From a checkpoint of a small transformer trained on Wikipedia.
Size: 9 layers, width 160, 5 heads of 32 (1 for keys and values), MLP 512 SwiGLU, vocabulary 4096, 4.08M parameters.
Architecture: RMSNorm before each block, rotary positions, no biases in attention or MLP, untied embeddings, attention and MLP in parallel.
Training: a variant of SOAP for these matrices, 8167 steps.
Each number is 200 + 30 x the weight over its row's rms, rounded and kept within 0 to 999. Layers, rows and columns count from 0. The size before them is the row's rms in percent of the matrix's.

# q: layer 2 attention query, 160x160, rms 0.143, rows 13-26,45-58,77-90,109-122,140-154, columns 80-159
# k: layer 2 attention key, 32x160, rms 0.176, rows 12-25, columns 80-159
q140,098,258,229,148,188,186,213,213,211,186,212,218,180,171,173,276,230,232,239,198,125,235,196,211,231,230,205,182,199,198,203,190,222,159,230,206,177,196,236,203,224,223,197,216,171,222,204,192,217,236,234,189,249,168,216,253,188,213,197,248,236,179,244,166,195,145,194,177,198,190,179,227,228,211,202,129,169,239,174,187,198
k12,110,216,171,237,177,166,207,229,186,247,207,189,220,200,228,206,183,167,259,163,189,204,171,242,232,186,174,188,186,277,189,176,227,219,205,207,223,231,212,175,184,185,195,220,251,155,172,212,232,191,175,188,226,241,215,166,226,265,188,244,181,137,225,197,180,175,205,203,231,158,157,196,225,186,182,221,187,225,158,200,165
q13,108,187,194,248,223,197,187,151,184,206,183,169,182,208,170,214,197,167,244,189,150,218,215,223,144,244,205,206,198,203,167,137,241,159,167,193,177,198,220,197,216,185,213,123,197,207,187,189,222,240,192,241,243,204,222,184,226,201,222,180,198,228,197,195,238,246,208,215,228,201,198,220,165,223,173,191,174,251,179,230,170
q45,119,150,212,231,202,181,236,223,181,258,213,141,196,166,220,207,201,183,230,191,151,181,226,206,179,206,163,226,200,184,237,155,182,213,234,177,184,219,279,228,169,230,261,167,212,198,257,182,176,236,238,207,211,129,225,166,200,192,174,213,177,193,170,206,233,168,255,169,247,221,211,185,185,257,212,213,210,177,232,221,222
q77,123,215,175,208,214,214,147,224,201,238,197,206,186,187,235,188,184,217,175,126,200,219,192,230,154,242,219,203,189,224,171,163,205,158,193,173,217,236,218,152,271,210,218,205,130,231,233,247,172,200,197,238,240,191,219,140,239,175,208,226,191,163,248,197,222,184,211,177,207,199,240,203,176,182,206,176,170,206,208,182,212
q109,101,173,210,197,211,227,161,262,216,271,225,182,212,252,194,192,169,182,194,187,179,222,193,231,154,207,178,231,208,181,195,96,156,211,230,227,180,209,243,172,216,201,204,157,181,212,197,220,189,236,226,190,169,198,166,224,264,207,204,201,158,194,227,187,257,232,247,173,180,209,211,164,160,225,160,172,178,198,285,196,209
q141,099,187,236,206,173,229,160,145,201,218,166,242,197,230,153,201,243,179,190,183,195,256,209,188,175,263,225,181,213,197,183,198,195,156,233,198,199,176,221,200,175,192,233,144,229,240,188,190,171,163,249,218,180,224,161,198,201,198,163,194,169,200,243,196,250,180,220,219,200,253,175,210,240,247,211,209,135,202,196,208,171
k13,117,183,194,201,141,251,142,196,216,177,228,196,159,134,180,228,212,149,162,214,205,212,190,192,201,284,229,211,177,219,239,187,195,186,219,158,200,198,144,194,190,221,181,192,196,198,216,137,210,212,135,272,180,183,197,211,230,224,182,183,234,183,238,238,204,159,196,282,210,234,242,206,229,183,229,230,205,194,221,235,205
q14,096,201,194,190,179,203,199,192,207,208,230,196,203,220,181,203,176,184,198,186,171,210,238,218,242,223,115,192,168,217,166,149,210,204,232,200,179,213,269,217,199,230,233,156,195,168,190,207,243,192,190,204,246,183,181,228,207,254,194,187,182,209,142,236,243,228,155,204,205,214,166,202,216,211,187,227,243,182,126,179,171
q46,107,208,185,190,233,217,144,169,224,231,224,175,201,202,173,206,196,206,205,270,170,174,185,206,221,172,190,146,207,164,251,186,199,218,208,160,228,194,180,190,155,214,243,196,218,237,220,188,168,204,180,201,229,169,247,232,201,135,249,224,243,179,185,190,186,194,210,240,181,202,197,187,231,243,246,234,155,193,206,202,141
q78,103,222,194,257,212,232,175,150,218,254,261,214,174,218,125,198,167,169,160,234,163,202,172,231,205,196,216,158,244,203,228,127,201,198,196,202,269,185,193,168,210,195,229,196,179,169,175,250,165,226,245,243,217,157,219,195,159,188,230,178,181,201,166,209,161,212,216,188,207,163,213,168,192,187,180,190,215,187,268,198,201
q110,100,234,198,242,232,225,180,193,182,200,203,195,202,202,185,206,212,165,188,254,190,180,220,163,208,181,200,188,202,157,172,185,200,218,186,184,200,196,175,200,236,173,198,236,154,243,248,223,189,206,172,199,199,240,237,270,227,189,207,230,230,243,198,183,212,222,205,194,227,210,207,215,224,167,200,182,228,172,192,262,173
q142,114,143,205,189,233,248,202,166,221,257,195,191,186,187,166,193,169,225,270,217,172,195,206,202,181,224,216,232,153,176,197,130,221,248,204,243,219,163,156,201,123,159,168,215,208,160,247,233,183,230,209,165,199,289,200,168,184,182,212,171,163,228,230,196,211,195,213,159,189,194,231,196,186,207,149,232,154,174,129,217,183
k14,114,218,213,240,178,167,223,220,122,201,213,165,189,146,125,247,253,196,192,204,235,215,174,218,231,265,142,158,199,257,205,226,206,226,224,209,220,136,174,174,202,154,208,194,170,212,219,196,233,197,168,201,170,257,174,197,171,191,217,206,168,181,183,165,242,155,205,199,212,219,207,222,184,209,223,181,197,220,183,194,274
q15,109,210,257,203,222,218,211,212,232,165,148,204,206,186,184,212,267,250,157,205,150,214,195,159,170,173,194,197,200,166,166,207,183,165,206,177,240,205,306,241,177,209,204,135,241,195,201,134,212,180,212,177,195,173,171,186,143,239,161,238,195,218,216,218,231,177,213,176,196,180,191,206,168,218,242,236,171,209,232,218,167
q47,109,171,282,238,222,200,186,192,186,176,141,173,242,187,196,218,207,235,221,213,160,187,210,181,163,158,215,198,176,232,184,201,189,159,210,194,247,230,222,193,196,210,197,175,222,165,218,175,183,250,236,166,222,210,176,234,221,189,158,211,236,210,241,209,219,182,279,204,215,186,199,210,205,248,177,227,219,219,214,202,220
q79,112,210,210,212,219,158,173,200,219,208,167,184,226,189,214,228,194,232,174,208,170,171,213,175,199,171,195,188,183,228,208,232,191,145,197,231,223,215,229,276,217,199,137,137,196,180,216,146,172,215,162,196,233,177,206,189,252,222,179,262,206,198,222,181,211,173,231,157,200,216,167,215,222,249,258,182,183,198,226,238,235
q111,099,158,234,196,243,268,176,229,232,189,195,241,187,214,264,203,231,202,179,210,169,203,224,153,230,196,197,201,174,249,166,211,223,225,235,191,228,196,239,177,210,222,205,192,234,227,254,111,184,267,154,229,162,179,206,246,234,222,147,225,192,179,206,173,205,152,202,177,205,180,179,185,259,227,212,191,182,260,184,194,187
q143,103,177,239,234,231,202,179,164,168,198,169,167,219,248,217,191,209,194,191,220,192,214,212,146,132,165,213,220,145,190,182,249,207,186,205,227,169,203,239,225,235,186,205,202,222,209,225,127,164,171,209,186,223,244,172,204,237,167,179,208,201,165,245,199,226,187,201,264,183,216,225,227,245,243,204,230,183,158,211,208,177
k15,116,180,219,172,193,211,248,203,191,180,215,204,134,240,197,184,205,211,203,169,222,186,227,232,208,216,156,181,223,240,230,212,168,233,179,218,214,195,176,143,208,187,154,200,230,220,190,195,154,185,176,243,209,153,210,200,219,223,167,162,153,205,188,243,157,215,193,236,207,181,201,184,211,216,188,207,152,165,188,257,202
q16,091,225,231,273,164,216,168,191,189,172,212,200,211,215,183,244,185,203,209,202,177,167,159,200,264,140,238,224,192,174,203,163,195,225,220,235,245,174,216,180,154,202,152,128,229,186,176,208,217,210,209,202,209,215,160,266,163,182,232,204,239,226,229,203,195,197,210,231,204,191,230,164,163,196,181,183,148,174,265,252,165
q48,112,239,156,223,179,208,176,184,194,204,247,232,170,211,175,251,229,197,191,202,193,191,224,193,225,196,205,201,245,179,205,195,217,198,252,243,162,187,190,244,115,185,176,203,159,184,185,232,212,231,125,190,220,233,174,147,174,167,241,229,183,225,206,172,180,195,197,179,233,223,229,199,203,236,216,167,144,235,225,225,127
q80,092,214,167,244,201,193,203,215,165,187,219,244,229,187,197,231,183,218,183,191,160,186,218,203,221,195,149,226,125,188,230,231,220,234,215,189,219,210,210,187,262,272,234,218,191,218,260,250,211,227,181,196,190,197,151,164,203,184,213,180,222,200,219,254,144,172,234,194,191,231,209,175,221,221,149,221,190,177,208,159,204
q112,115,189,204,246,259,182,189,192,187,178,209,174,197,236,255,166,185,193,141,177,154,175,238,215,195,165,164,275,217,215,138,198,221,182,207,215,229,202,219,243,221,234,191,195,219,233,227,247,180,211,207,203,194,233,126,198,144,210,208,209,97,208,185,174,185,250,282,223,246,258,198,196,175,230,224,175,195,207,171,201,227
q144,063,178,134,228,219,227,159,232,222,210,224,210,217,179,215,224,193,257,218,206,284,164,214,168,167,190,200,225,149,262,223,211,208,241,194,276,152,219,209,209,180,209,152,226,160,168,246,197,187,244,187,173,224,186,166,184,182,213,227,183,171,251,185,160,209,198,208,204,248,256,184,203,156,223,210,221,217,170,191,239,226
k16,081,197,151,183,187,232,200,157,174,230,187,173,151,206,175,153,204,182,294,165,206,172,213,286,209,235,155,253,210,184,182,192,204,195,150,190,219,155,214,194,188,142,182,196,151,190,206,216,180,212,148,202,196,211,233,251,243,198,219,189,180,161,158,160,209,231,217,242,220,210,192,197,162,160,198,204,177,208,173,170,218
q17,105,179,215,184,208,219,200,207,210,192,178,190,189,193,116,241,215,142,190,196,171,134,193,180,199,184,218,191,199,199,215,225,230,198,229,189,209,199,108,255,160,159,198,212,220,159,209,251,212,230,191,124,197,243,260,188,175,227,111,211,224,240,234,184,206,237,178,208,209,214,156,204,192,208,234,150,275,195,252,230,157
q49,129,241,180,177,187,157,226,202,188,191,212,197,189,180,176,160,211,199,251,202,181,118,189,210,294,205,152,193,232,236,185,214,179,249,222,196,213,257,177,223,220,181,179,178,242,184,204,216,189,219,219,216,260,225,164,130,217,215,164,133,167,231,211,233,241,232,221,240,177,200,166,250,205,192,187,217,209,205,179,235,179
q81,087,208,230,218,229,205,182,222,224,201,223,215,153,220,189,238,191,191,249,167,188,206,209,167,236,181,254,223,178,143,202,258,145,192,198,208,187,209,176,200,234,219,185,157,223,220,198,165,147,223,190,203,168,226,219,271,213,272,169,185,177,173,214,150,221,210,142,246,198,197,211,178,202,166,223,218,199,221,179,142,187
q113,121,229,181,312,183,204,188,182,264,197,245,237,216,196,204,220,195,199,244,219,231,182,181,197,157,172,198,153,204,219,206,204,239,232,167,188,169,231,249,195,219,142,194,222,174,167,239,231,216,186,192,253,286,155,202,204,240,222,205,159,190,228,180,183,212,257,225,163,201,188,210,225,199,199,215,225,208,134,229,216,164
q145,082,221,183,241,209,228,172,177,182,228,204,218,194,188,191,157,192,207,253,200,202,174,243,214,202,177,244,186,104,201,180,174,218,197,172,232,194,187,216,243,239,187,148,187,208,256,233,156,236,195,210,164,214,226,147,214,201,187,183,231,187,210,197,121,201,187,168,192,246,204,197,210,181,213,200,244,180,189,275,220,231
k17,085,182,211,176,170,247,203,171,179,189,168,247,163,170,243,188,236,231,198,164,191,236,174,161,207,226,237,185,219,227,219,157,209,179,188,137,206,165,188,217,192,233,157,207,175,192,194,276,243,211,215,207,145,147,152,194,179,235,238,161,227,178,175,176,201,163,200,246,191,158,220,203,229,183,185,166,197,189,219,153,178
q18,100,218,220,164,159,196,228,198,254,214,169,194,221,144,129,259,223,253,200,212,201,145,189,206,239,170,214,175,203,170,245,196,202,211,178,242,193,179,166,219,171,216,213,255,201,209,223,218,190,212,177,205,214,247,226,162,210,186,167,148,212,209,211,169,190,208,192,193,197,223,178,199,241,188,224,164,222,202,263,174,248
q50,102,209,210,285,162,194,189,163,169,225,155,186,200,173,228,175,197,192,165,262,187,218,210,172,200,177,169,231,144,233,212,219,211,211,204,260,203,171,245,171,163,205,192,195,186,168,199,206,205,183,226,205,203,236,198,195,257,178,233,186,266,163,185,142,213,235,195,198,157,194,227,231,218,179,176,210,163,225,240,218,197
q82,066,246,247,260,237,196,209,157,148,214,153,169,208,177,267,164,197,203,189,232,148,216,193,160,172,148,194,200,140,169,182,230,231,207,184,195,199,174,198,223,231,229,235,230,138,216,215,264,181,231,164,198,206,206,198,196,212,174,156,199,210,187,262,222,149,199,200,187,171,237,234,224,184,174,188,250,166,191,230,197,246
q114,093,175,226,159,183,249,259,181,187,225,200,176,213,181,192,199,262,194,153,194,144,177,272,182,180,207,190,220,175,190,176,195,191,218,232,202,257,182,159,179,217,219,212,253,193,189,205,211,196,199,186,187,110,215,158,225,229,202,232,218,178,238,201,163,228,197,256,198,272,201,234,178,224,213,173,169,170,170,228,181,191
q146,088,172,233,245,193,212,176,202,221,235,223,205,221,189,209,192,194,217,194,241,206,221,222,219,190,138,184,228,220,232,204,211,171,219,162,251,244,239,233,183,181,207,165,160,173,195,264,203,219,196,196,224,251,208,189,198,205,189,198,199,163,190,179,143,257,173,195,212,203,236,194,233,246,149,183,178,138,196,215,180,163
k18,083,211,233,193,181,174,124,205,135,153,256,208,192,205,218,226,211,179,218,167,206,186,185,231,243,249,221,168,222,231,217,260,198,161,233,191,228,211,247,263,194,220,210,161,179,216,199,164,222,173,215,195,240,206,138,171,181,202,190,222,198,193,249,232,224,172,166,219,161,184,207,205,189,207,221,211,229,203,194,230,236
q19,092,213,192,170,202,189,220,175,190,198,169,131,162,183,180,228,220,261,187,193,143,174,189,139,225,217,181,193,204,189,211,190,159,223,175,191,193,167,237,197,222,208,268,216,211,193,146,184,199,178,221,157,140,236,235,172,189,155,193,180,212,217,221,232,254,176,215,213,231,201,253,133,182,224,170,179,234,216,218,223,212
q51,083,200,219,231,241,262,179,198,217,184,206,219,230,245,178,164,200,182,165,245,209,225,198,196,206,199,175,214,203,224,208,221,206,169,194,207,205,174,244,186,208,210,139,220,203,174,158,228,162,167,210,204,245,216,190,195,197,186,237,151,196,187,222,184,170,182,202,187,266,193,194,202,241,172,204,190,172,217,184,146,249
q83,074,243,193,233,251,190,206,206,212,179,153,215,192,224,241,135,181,187,182,208,163,195,217,162,175,202,243,215,170,156,189,208,175,244,107,217,186,200,205,203,225,213,188,231,182,165,139,220,216,191,205,183,212,234,165,155,210,187,195,193,214,178,264,249,182,217,210,167,225,201,258,214,147,187,222,253,195,203,188,191,179
q115,086,207,255,197,209,228,239,156,241,241,149,208,218,218,224,203,258,208,164,158,171,198,195,250,209,196,190,192,210,197,229,217,168,200,159,210,233,233,213,142,170,181,200,176,217,217,224,189,238,225,181,201,163,234,202,214,166,220,227,256,187,183,175,260,207,162,256,203,208,191,180,200,198,198,167,198,194,196,235,198,253
q147,081,207,214,207,210,225,200,178,243,251,162,232,190,168,219,177,222,209,226,196,173,218,215,233,194,125,208,178,219,195,194,202,125,217,132,222,256,213,239,170,148,160,183,139,178,173,210,215,237,190,216,175,207,169,183,229,185,204,165,195,163,166,213,187,184,158,215,196,201,237,210,198,238,167,151,183,174,180,208,167,127
k19,090,218,163,274,140,157,193,210,171,170,259,182,232,155,187,234,166,194,188,211,177,195,206,205,234,224,191,168,174,167,214,227,213,146,250,200,198,211,192,188,225,268,220,139,187,186,272,126,182,171,206,217,167,212,172,150,189,190,216,179,220,217,214,201,202,192,153,224,201,227,165,219,228,214,240,203,231,232,202,217,259
q20,105,196,266,166,210,211,296,239,232,201,157,239,205,213,192,212,221,176,220,188,240,173,246,126,204,181,239,257,212,204,235,184,230,204,197,179,221,214,193,171,154,191,190,221,194,228,192,211,217,219,208,194,232,240,271,140,248,201,160,164,166,220,165,222,199,229,171,158,152,215,187,238,197,179,241,193,165,208,233,212,182
q52,118,182,178,241,126,185,172,164,186,211,164,189,230,168,171,197,224,197,147,162,241,189,230,156,241,169,148,222,264,193,152,231,132,199,227,234,194,184,227,186,238,156,196,127,205,155,210,249,223,183,170,182,207,244,211,132,187,157,203,158,204,216,191,226,158,209,169,249,225,165,191,234,170,134,211,190,204,184,199,185,238
q84,100,199,163,235,184,154,176,209,269,250,177,149,182,205,205,234,193,212,197,178,214,221,213,156,212,224,186,191,212,208,175,205,172,172,223,169,234,201,205,213,238,183,181,186,159,197,245,182,228,235,204,175,148,251,243,156,207,154,242,180,135,166,244,244,168,194,160,184,207,206,210,215,191,202,229,189,167,222,173,224,166
q116,099,181,170,216,192,190,248,211,204,135,166,182,194,181,173,191,209,215,242,190,183,176,205,182,192,186,231,176,198,203,254,206,225,262,174,200,254,230,151,209,176,218,190,251,218,154,227,214,184,184,226,212,208,182,160,172,132,214,129,163,206,210,197,212,204,143,157,174,211,225,202,219,237,188,170,252,178,181,191,217,202
q148,096,175,207,202,212,227,204,198,213,158,142,204,145,221,130,223,174,241,191,197,161,225,194,207,180,208,239,186,176,160,202,250,219,198,222,173,172,182,143,175,194,222,249,163,206,207,247,220,173,166,227,235,215,256,139,208,187,163,188,159,161,233,190,220,204,154,174,177,185,174,210,192,195,195,222,197,220,151,204,211,221
k20,106,236,205,210,229,169,230,170,181,215,189,253,207,198,221,198,197,163,179,279,136,204,199,216,246,195,194,132,175,134,167,179,200,147,188,192,225,239,192,286,174,232,210,230,262,251,186,178,176,179,198,188,234,183,153,218,162,156,201,210,165,214,224,163,232,224,210,156,219,223,159,183,131,212,169,190,198,225,174,212,197
q21,098,200,227,205,163,151,190,211,247,249,156,169,201,158,160,218,178,180,199,166,178,213,186,228,192,182,250,255,218,231,218,210,200,178,211,213,218,145,210,241,170,148,189,212,143,193,207,168,160,203,181,189,219,173,225,209,234,206,162,193,170,215,204,183,175,185,202,219,135,295,179,226,219,222,174,179,145,202,233,228,244
q53,109,211,228,213,171,185,168,132,197,210,153,241,152,195,235,200,235,211,217,181,229,214,217,216,211,181,204,235,234,193,192,182,166,203,220,186,177,169,194,237,173,177,235,180,239,192,178,212,224,198,180,179,182,278,186,178,169,204,147,152,240,211,193,210,219,232,196,284,176,234,205,211,226,225,177,243,165,213,187,171,195
q85,109,240,175,205,201,206,188,152,197,198,178,194,166,190,155,190,149,262,189,205,173,199,183,196,232,111,186,159,181,212,226,207,204,208,261,169,185,174,184,151,225,191,252,149,241,196,232,243,198,167,172,205,153,201,206,232,194,156,202,119,220,186,245,176,170,189,198,221,222,254,239,185,199,188,174,209,166,207,196,187,183
q117,096,216,172,171,201,182,199,258,152,240,159,197,156,224,191,191,231,208,218,187,246,238,194,269,216,177,248,138,166,213,186,212,192,192,191,188,216,179,212,233,167,196,188,182,213,149,214,241,222,166,211,168,213,217,204,248,200,283,188,183,230,226,245,186,213,211,192,215,174,217,235,207,178,174,166,189,207,179,171,220,167
q149,096,223,238,214,228,146,195,174,146,197,226,205,209,201,199,199,201,214,219,184,230,227,218,151,288,184,221,234,200,210,172,209,258,160,252,194,232,178,219,288,202,252,195,217,229,207,217,194,189,177,130,230,208,208,218,134,220,178,162,191,214,230,217,217,189,175,183,198,225,222,173,225,195,175,236,206,174,254,234,240,202
k21,094,256,206,182,204,204,235,211,185,226,193,220,196,205,192,215,237,185,192,206,206,189,183,157,189,251,213,194,159,208,161,161,199,239,143,246,240,212,221,168,127,205,144,251,264,149,176,239,224,150,200,201,186,217,204,259,121,191,259,220,177,168,253,181,183,196,212,175,170,156,213,184,192,199,151,174,200,229,143,153,225
q22,092,188,222,198,211,171,169,182,179,199,220,179,217,159,246,166,171,179,206,183,221,210,167,276,208,233,182,171,194,187,173,183,204,166,222,203,191,200,219,206,173,207,230,196,197,158,248,224,296,179,175,236,227,160,193,191,217,174,188,194,184,157,208,220,215,198,224,252,195,188,219,154,160,235,211,231,150,222,150,160,232
q54,100,173,235,172,200,199,200,242,178,199,245,190,152,170,235,216,210,233,171,144,217,176,210,228,210,180,205,172,237,151,144,174,217,238,198,183,155,233,185,265,247,208,234,191,231,213,247,193,192,224,185,226,164,147,179,214,210,251,223,229,184,196,166,247,245,217,173,172,175,187,191,196,205,213,190,176,221,173,155,207,187
q86,107,217,251,157,207,198,178,222,155,160,309,255,204,219,209,243,210,189,215,215,244,182,189,209,199,233,179,227,213,168,210,165,190,218,200,242,160,186,199,258,177,182,199,192,238,210,220,184,223,220,212,215,234,172,180,172,236,175,161,245,216,180,128,221,218,183,188,169,195,217,198,231,145,226,182,179,206,193,201,210,196
q118,089,225,168,188,218,158,156,206,218,187,197,203,240,162,163,155,170,203,205,185,238,237,150,169,185,236,206,223,228,185,219,184,133,159,168,196,134,192,202,275,230,185,193,197,210,204,194,219,177,216,210,204,256,197,160,198,236,240,227,192,207,207,224,202,198,221,177,180,168,213,227,264,163,220,220,201,209,149,193,189,214
q150,098,226,218,169,184,232,205,222,141,162,222,233,202,196,211,188,202,214,175,150,259,150,178,177,241,215,241,193,207,200,178,177,173,198,227,171,197,211,192,261,223,219,213,236,209,165,189,177,206,247,205,178,107,216,235,252,193,215,238,176,208,176,158,182,198,225,165,182,176,124,196,160,230,235,195,186,229,190,188,221,180
k22,087,131,267,154,246,253,181,224,188,225,178,216,161,223,186,176,202,220,233,220,201,198,180,135,167,236,209,188,155,200,153,211,252,202,208,201,200,219,153,156,208,234,152,163,235,223,168,236,223,216,155,234,179,189,237,215,186,207,172,201,249,179,180,196,234,213,208,193,182,187,241,208,179,159,187,214,169,229,187,176,145
q23,092,209,195,243,200,193,214,235,250,210,192,172,173,139,230,197,173,198,234,234,212,248,235,208,195,208,196,199,228,168,224,164,221,206,216,242,183,148,132,198,270,212,203,227,206,199,171,198,245,239,220,225,152,207,198,234,216,178,214,176,163,168,190,200,197,286,163,178,200,157,235,166,212,171,197,222,184,159,168,192,220
q55,127,213,120,207,277,185,199,225,204,189,215,169,224,179,210,218,192,192,219,244,205,184,176,193,259,229,257,143,173,196,275,216,237,180,146,210,245,215,226,225,199,258,243,218,185,204,216,181,164,147,204,235,230,148,176,252,166,199,250,228,190,186,238,204,191,178,169,130,167,218,180,206,193,209,194,258,225,197,224,237,207
q87,107,208,166,194,219,188,198,188,135,184,213,143,235,208,242,182,184,279,227,261,169,225,167,163,180,227,207,202,185,207,193,177,206,198,152,227,207,227,131,229,197,258,160,226,193,236,189,180,223,228,204,198,250,152,195,209,202,182,205,238,274,206,219,252,217,216,202,176,172,227,180,218,161,209,177,189,185,208,182,152,205
q119,100,233,182,212,227,203,189,174,224,120,142,221,221,199,217,166,225,230,154,217,211,250,198,160,198,180,173,204,254,180,193,259,176,178,191,215,185,247,185,175,163,194,221,215,197,246,215,230,182,215,193,186,127,176,205,243,135,183,252,228,220,189,221,190,173,244,193,169,246,164,163,190,177,166,229,210,212,197,144,198,197
q151,098,159,182,139,191,201,218,207,182,183,189,219,208,161,227,214,166,194,190,165,204,162,196,215,220,267,244,176,166,164,189,141,205,191,172,197,161,193,202,209,203,245,269,173,265,182,162,198,211,190,223,178,165,204,211,257,206,210,159,217,193,162,191,207,167,247,223,197,158,221,182,152,183,263,166,180,225,196,202,168,171
k23,106,223,239,226,214,149,214,226,165,176,228,184,183,196,166,184,201,187,242,163,238,208,208,236,199,126,208,205,240,229,147,246,236,238,151,208,189,214,243,185,189,177,204,210,201,206,185,182,187,181,148,221,193,204,221,197,220,240,193,133,207,186,167,207,205,153,238,263,257,198,172,229,192,245,225,196,221,214,185,241,200
q24,094,146,253,197,197,211,221,194,185,233,201,201,236,190,223,191,172,215,176,174,197,209,157,185,186,188,220,182,172,241,169,207,195,175,144,173,242,215,192,219,183,238,178,141,235,172,169,191,181,185,188,271,228,134,171,186,165,221,216,192,202,172,178,250,174,241,254,269,239,180,196,202,212,172,222,200,136,233,233,201,225
q56,084,200,183,199,221,215,219,186,224,207,166,203,204,164,189,184,239,189,240,253,189,183,228,194,180,246,186,198,198,231,155,202,207,188,195,210,209,173,209,182,161,207,182,256,180,146,124,213,149,124,240,193,148,192,189,168,183,203,202,127,244,193,296,222,201,237,188,224,212,226,188,232,250,193,187,241,196,229,231,204,242
q88,091,258,187,160,226,206,175,188,172,237,230,174,198,224,145,156,177,195,244,171,266,197,230,204,190,182,180,232,157,261,207,194,216,220,208,221,198,200,183,210,193,186,172,176,202,175,177,219,180,172,163,190,261,202,240,200,235,211,224,229,231,164,189,197,241,174,202,214,218,196,203,227,178,201,198,227,278,197,189,182,184
q120,078,204,183,230,198,218,174,213,165,192,217,209,261,228,181,187,184,212,178,188,167,202,153,183,176,209,170,286,176,229,164,173,169,181,200,187,165,191,237,195,250,221,239,162,185,180,186,171,185,176,187,220,240,164,133,218,209,190,168,227,154,194,174,224,238,222,266,184,149,230,240,232,206,186,210,258,155,202,246,209,234
q152,111,216,271,194,159,199,178,199,213,240,189,184,232,204,177,149,172,191,242,222,236,205,183,169,166,199,176,228,199,183,184,169,201,194,248,171,192,210,177,255,211,173,159,239,175,195,163,178,159,157,176,189,217,237,248,188,240,188,209,212,215,194,204,202,220,221,191,206,215,216,186,176,202,251,187,202,194,171,195,186,176
k24,104,192,177,166,190,193,245,209,196,206,248,213,215,180,219,252,212,196,194,164,216,193,184,204,150,191,240,184,188,221,158,167,195,218,141,184,144,195,232,178,194,151,181,150,254,162,246,203,211,233,262,244,206,205,203,183,180,212,202,162,215,137,221,194,214,163,185,201,141,181,237,176,191,232,194,195,227,219,208,205,204
q25,102,172,200,257,141,221,181,143,227,192,209,237,195,164,155,231,232,185,129,176,166,226,214,177,198,246,195,213,165,234,173,231,203,230,219,159,229,242,224,164,197,245,188,199,230,177,208,248,171,221,196,220,152,191,216,135,251,213,166,200,201,237,208,233,224,201,214,161,184,245,207,194,149,190,153,229,168,213,207,197,213
q57,104,198,202,161,235,190,220,241,217,186,205,217,159,181,144,233,210,192,210,233,174,194,229,185,178,253,193,242,180,210,194,197,237,209,208,187,182,211,215,181,63,177,177,171,183,181,194,198,175,154,202,218,170,139,217,184,258,240,218,197,210,201,234,235,225,236,197,185,209,165,198,239,205,247,213,244,196,177,203,191,211
q89,119,185,156,226,221,227,195,260,239,190,210,189,172,214,216,168,178,213,213,204,163,238,161,222,155,191,236,250,99,181,219,198,254,189,241,202,213,235,154,145,188,220,205,157,178,230,230,196,198,220,237,245,227,225,204,255,178,272,212,217,215,197,210,200,168,201,185,169,195,217,212,162,232,209,192,204,223,178,220,203,198
q121,085,192,190,227,245,223,161,245,149,217,232,154,216,207,195,199,238,209,202,171,215,227,210,226,154,169,141,216,180,208,221,170,177,156,203,232,250,144,174,205,213,221,192,186,251,160,224,234,183,153,181,184,198,210,148,273,237,209,181,172,171,155,196,231,204,235,212,168,272,217,195,179,181,231,212,230,206,199,204,202,217
q153,098,197,162,226,216,178,181,237,248,165,174,224,171,197,140,203,242,234,225,216,169,225,169,251,169,200,260,240,235,210,169,249,192,197,145,251,216,216,189,132,214,138,148,163,159,205,238,188,234,202,173,242,183,149,177,261,210,195,200,209,159,201,219,169,213,199,222,221,195,197,205,197,228,235,189,237,154,253,138,217,188
k25,115,241,239,232,211,241,170,202,167,198,183,197,210,213,234,183,214,196,226,178,195,214,216,140,241,202,201,184,215,231,224,193,191,243,164,217,196,213,219,204,157,263,202,134,184,159,171,269,169,206,197,195,145,187,220,226,199,169,187,184,201,235,160,149,187,204,245,199,252,181,202,150,212,141,185,213,230,200,165,215,197
q26,095,216,190,199,241,226,203,234,156,226,202,182,238,226,262,166,216,178,273,169,204,222,178,250,240,212,150,239,227,213,168,219,154,153,210,226,193,220,209,186,265,164,186,173,204,189,221,195,233,154,195,203,237,178,185,258,213,223,251,160,170,163,191,183,177,166,239,233,248,222,171,130,225,251,223,203,180,255,191,200,199
q58,103,161,194,217,233,210,230,270,221,213,165,146,215,232,219,206,179,230,202,146,229,204,206,183,171,171,203,174,218,209,199,156,203,174,187,211,160,240,203,254,187,175,218,193,222,239,237,190,171,194,151,200,194,191,182,254,213,212,178,228,179,147,232,171,238,195,194,217,233,232,169,182,165,251,260,187,200,222,169,178,219
q90,114,199,187,183,228,128,200,196,192,246,146,235,217,201,263,203,159,174,216,193,215,219,179,218,197,237,146,197,219,244,159,220,215,152,228,205,185,133,183,200,179,256,154,201,230,201,197,183,199,166,177,202,237,207,249,196,253,146,197,224,165,185,244,188,210,199,252,180,181,241,197,187,188,239,214,218,140,234,227,223,219
q122,089,241,200,214,212,178,200,199,262,282,154,169,228,213,170,227,174,169,175,172,205,251,154,193,184,241,178,273,223,184,202,203,187,199,242,157,182,177,195,181,259,206,203,135,179,225,225,141,202,183,185,256,216,189,192,218,173,182,234,152,187,138,200,199,191,210,184,200,176,254,229,197,243,205,268,221,190,218,262,224,219
q154,093,224,229,139,187,200,218,193,221,217,187,134,267,237,222,184,196,180,207,140,195,189,195,197,199,219,164,172,201,250,207,203,205,202,207,194,225,179,154,231,201,223,207,228,213,248,223,227,183,182,152,179,195,227,278,241,242,203,220,194,241,155,239,262,204,239,186,194,210,231,220,159,200,251,275,220,192,166,240,212,240